config.yaml
num_hidden_layers: 22
hidden_size: 576
num_attention_heads: 9
num_key_value_heads: 9
head_dim: 64
intermediate_size: 2304
vocab_size: 32638
hidden_act: "swiglu"
norm: "rmsnorm"
norm_place: "pre"
norm_eps: 1e-05
positions: "rope"
rope_theta: 1000000.0
rope_fraction: 1.0
qk_norm: false
attn_scale: 0.125
bias: "none"
tie_word_embeddings: false
parallel_block: false
init: "trunc"
init_std_qkv: 0.0243
init_std_o: 0.0301
init_std_up: 0.0347
init_std_down: 0.0347
optimizer: "soap_variant"
learning_rate: 0.00987
weight_decay: 0.0
lr_head: 0.00634
max_grad_norm: 1.0
warmup_steps: 200
schedule: "wsd"
decay_fraction: 1.0
decay_shape: "linear"
final_lr_fraction: 0.0
batch_tokens: [131072, 262144, 393216]
max_seq_len: 1024
doc_mask: true
z_loss: 0.0001
train_tokens: 1085000000
max_steps: 4520
dataset: "wikipedia_en"
Each number is 128 + 24 x the weight over its row's rms, rounded and kept within 0 to 255. Layers, rows and columns count from 0. The size above them is the row's rms in percent of the matrix's.

# layer 15 attention query, 576x576, rms 0.0244, rows 0-13, columns 96-143
size [ 62  60  59  61  62  68  63  73  74  75  84  76  98 114]
[[136 131 107 168 164 144 106 177 140 115 127 131 138 170 150 147 106 162 134  87 119 155  89 159 116 122 109 130 121 101 121 145 126  98 136 114 123 111 115 105 134 144 123 124 135 108 130  84]
 [125 115 116 115 131 153 113 108  85  99 108 138 145 136 115 141 117 138  98 149 114 136 175 106 130 140 157 141 137 127 138 124  82 122 160 143 134  99 124 140 158 115 155 142 117 118 131 130]
 [185 146 100  94 108  96 137 140 154 156 133 131 141 117 126 117 124 111 145 108 142 133  84 128  99 120 105 101 129 136 167 100 101 137 116 129 143 125 158  99  87 138  77 100 121 100  95 100]
 [125 158 151 104 166 113 152 106 152 119  94 156 143 133 144 123 132  99 130  92 152 105 179 162 105 146 109 106 116 133  89 109 108 148 135 158 115 153 145 112 124 113 119 175 115 161 147 120]
 [149 132 107 121 154 134 138 134 147 116 159  97 151 161 145 164  87 119 149 148 145 104 116  78 125 120 105 113 105  48 110 162 146 132  80 131 116 161 108 150 125 121 133  90 130 112 139 103]
 [178  87 154 159 136 133 114 114 138 155 105 131 121 193 124 142 184 136 131 118 170 136 142 131 133 119 122 178 116 121 138  91 146 126 110 116 108 140 134 123 101 118 165 123 141 125  98 157]
 [157 113 148 169 128 125  91 106 104 142 133  95 123 147 143 162 135 113 163  78 132 111 145 172 138 144 155 151 117 132  94 123 152  80  99 139 112 144 118 147 121 137 172 139 135  82 143 182]
 [ 74 124 132 125 115 140 152 146 165 147 126 133 116 115 147 148 136 115  80 154 107 143 158 106 110 138 112  80 100 133 129 162 138 171 164 113  99 120 149 127 102 137  96 151 142 135 130 140]
 [117 105 100 108 110 110 103 125 112 155 152 125 117 182 116 134 162  92 114 126 126 113 154 136 136 133  96 133 162 121 154 103 119 107 156 152 132 156 139 122 136 142 180 155 125 107 139 139]
 [121  79 112 154 154 127  95 138 132 156 155 146 145 136 108 170 121 103 142 126 137 133 133 129 139 118 149 141  97 132 144 110  88 102  72 157 159 125 125 115 104 147 131 151 109  66 126 141]
 [154 119 150 123 109 102 143 128 144 154 172 121 107 137 124 135 155 141  93 143 163 149 165 135  98 104 128 142 126 146 152  76 139 131 137 174 138 108 133 161 177 118 156 140 121 158 146 152]
 [115 156 127 115 167 119 117 143 114 137 127 133 146 121 129 152 147 184 135 157 119 118 118 102 156 126 116  90 180 141 121 155 192  79 152 147 161 121 126 104 115 108 116 108 110  94 111 145]
 [116 128 138 101 127 138 151 153 171 127 123 152 155  85 136  75 137 131 109 181 136 169 135 140 128 100 116 147 140 109 133  96 124 131 117 114 118 113 113 169 143 136 154 125 106 132 128 124]
 [137 128  99 130 132 141  96 108  88 154 112 143 127 135 105 103 143 170 136  95 111 138 127  87 173 113 121 111 172 147 153 162 149 118  94 104 149 107 151 114 147 117 127 130 141 109 135 143]]
# layer 15 attention key, 576x576, rms 0.0243, rows 0-13, columns 96-143
size [ 60  57  59  59  61  62  63  69  72  76  74  72 101  92]
[[111 158 154 131  94 121 145 100 141 140 132  97 126  95 148 137 135 132 142 122 106  87 146 150 134 140 154 132 109  91 149  92 107 154 136 147 137 184 146 110 143 152 120 111 114 110 146 133]
 [165 141  86 125 110 139 102 149 137 169  96 134 111 124 124  93 120 124  97 109 127 152  86 105 135 134 130 134 134 121 122 140 140 115 115 151 148 101 110 110 133 101 123 140 108 143 181  92]
 [114 123 117 134 137 122 144 154  87 151 112 125  99 156 144 127 121  97 134 131 149 149 115 145 134 169 147 158 142 100  98 149 169 113 114 102 132 105 128 138 137 100 108 112 142 110 165 138]
 [138 150 121 165 175 112 131 144 114 137 148 114 112 133 168 135 158 104 115 135 103 173 114 120 135  95 171 135 139  83 170 126 116 120 102 104 137 132 152 118 167 158 117 100 148 113 112  99]
 [102 127 149 115 146 108 125 150 109  98  97 123 102 145 108 145 130 112 101 104  85 133 128 156 173 144 169 147 118 179 108 132  99 182 141 192 137 118 123  77 138 110  76  95 141 182 121 134]
 [108 109 132 152 123 132 101 182 119  94 165 152 127 115  93  97 122 106 139 132 124  79 119 155 180 115 128 144 131 145 139 129 154 168 139 123 126 122 112 115  92 100  93 137  93 138 130 113]
 [ 93 131  78 121 147 120 133 151 170 109 155 122 115 158 119 102 122 123 145 159 109 139 170 161 156 109 132 108 118 131 152  92 105 120 112 134 144 142 147 140 139 157 146 129  90 131 160 149]
 [109 135 178 125 133 123  97 115  54 113 111 120 135 156 148 140 121 119  88  74 126 119 119 162 126 127 128 155 134 144 166 128 139 116 122 160 151 138  99 159 118  87 158 140 121 138 108  91]
 [113 112 143 115 148 120  85 140 148 155 120 173 153 121 108 152  96 136 122 148 126 140 108 129 154 120 111 115  99 124 101 127 147 132 128 160 110 120 161 111 112  86 134 115 153 117 119 138]
 [165 112 102 139 132 124 154 124 127 164 115 108 112 104 151 110 131 143 128 183 132 131 135  99 113 122 148 149  99  97  65  99 131 135 151 108 106 137 142 128 124 133  99  98 140 131 110 121]
 [157 105 115 148 142 123  84 149 164 124 120 162 131 104 123  71 129 130 127 189 112 117 143 121 155  59 150 156 175 109 143 108 164  93 126 108 112 122 114 118  87 121 156 124 128 129 101 124]
 [ 89 112 106 151 104 101 138 160 136 130 128  92 110 145 136 120 133  99 129  95 101 159  98 135 109 157 123  81 105 156 120 110 104 178 121 173 124 141 130 141 152 102 118 147 118 145 142 146]
 [152 124 117 130 143 127 117 123 150 107  98 126 148 106 134 142  74 137 135 122 115 128 129 145 141 111  81 152 143 130 134 157 122 141 136 136 107 150  93 116  87 140 149 149 136 109  98 168]
 [ 76 103 119 109 138 153  98 123 104 110 121 100 126 126 145 133 108 131 197 108 145 131 109 134 122 160 121 101  82 129 133 149 145 147 165 122 111 135 132 144 152 101 134 171 152 114 153 128]]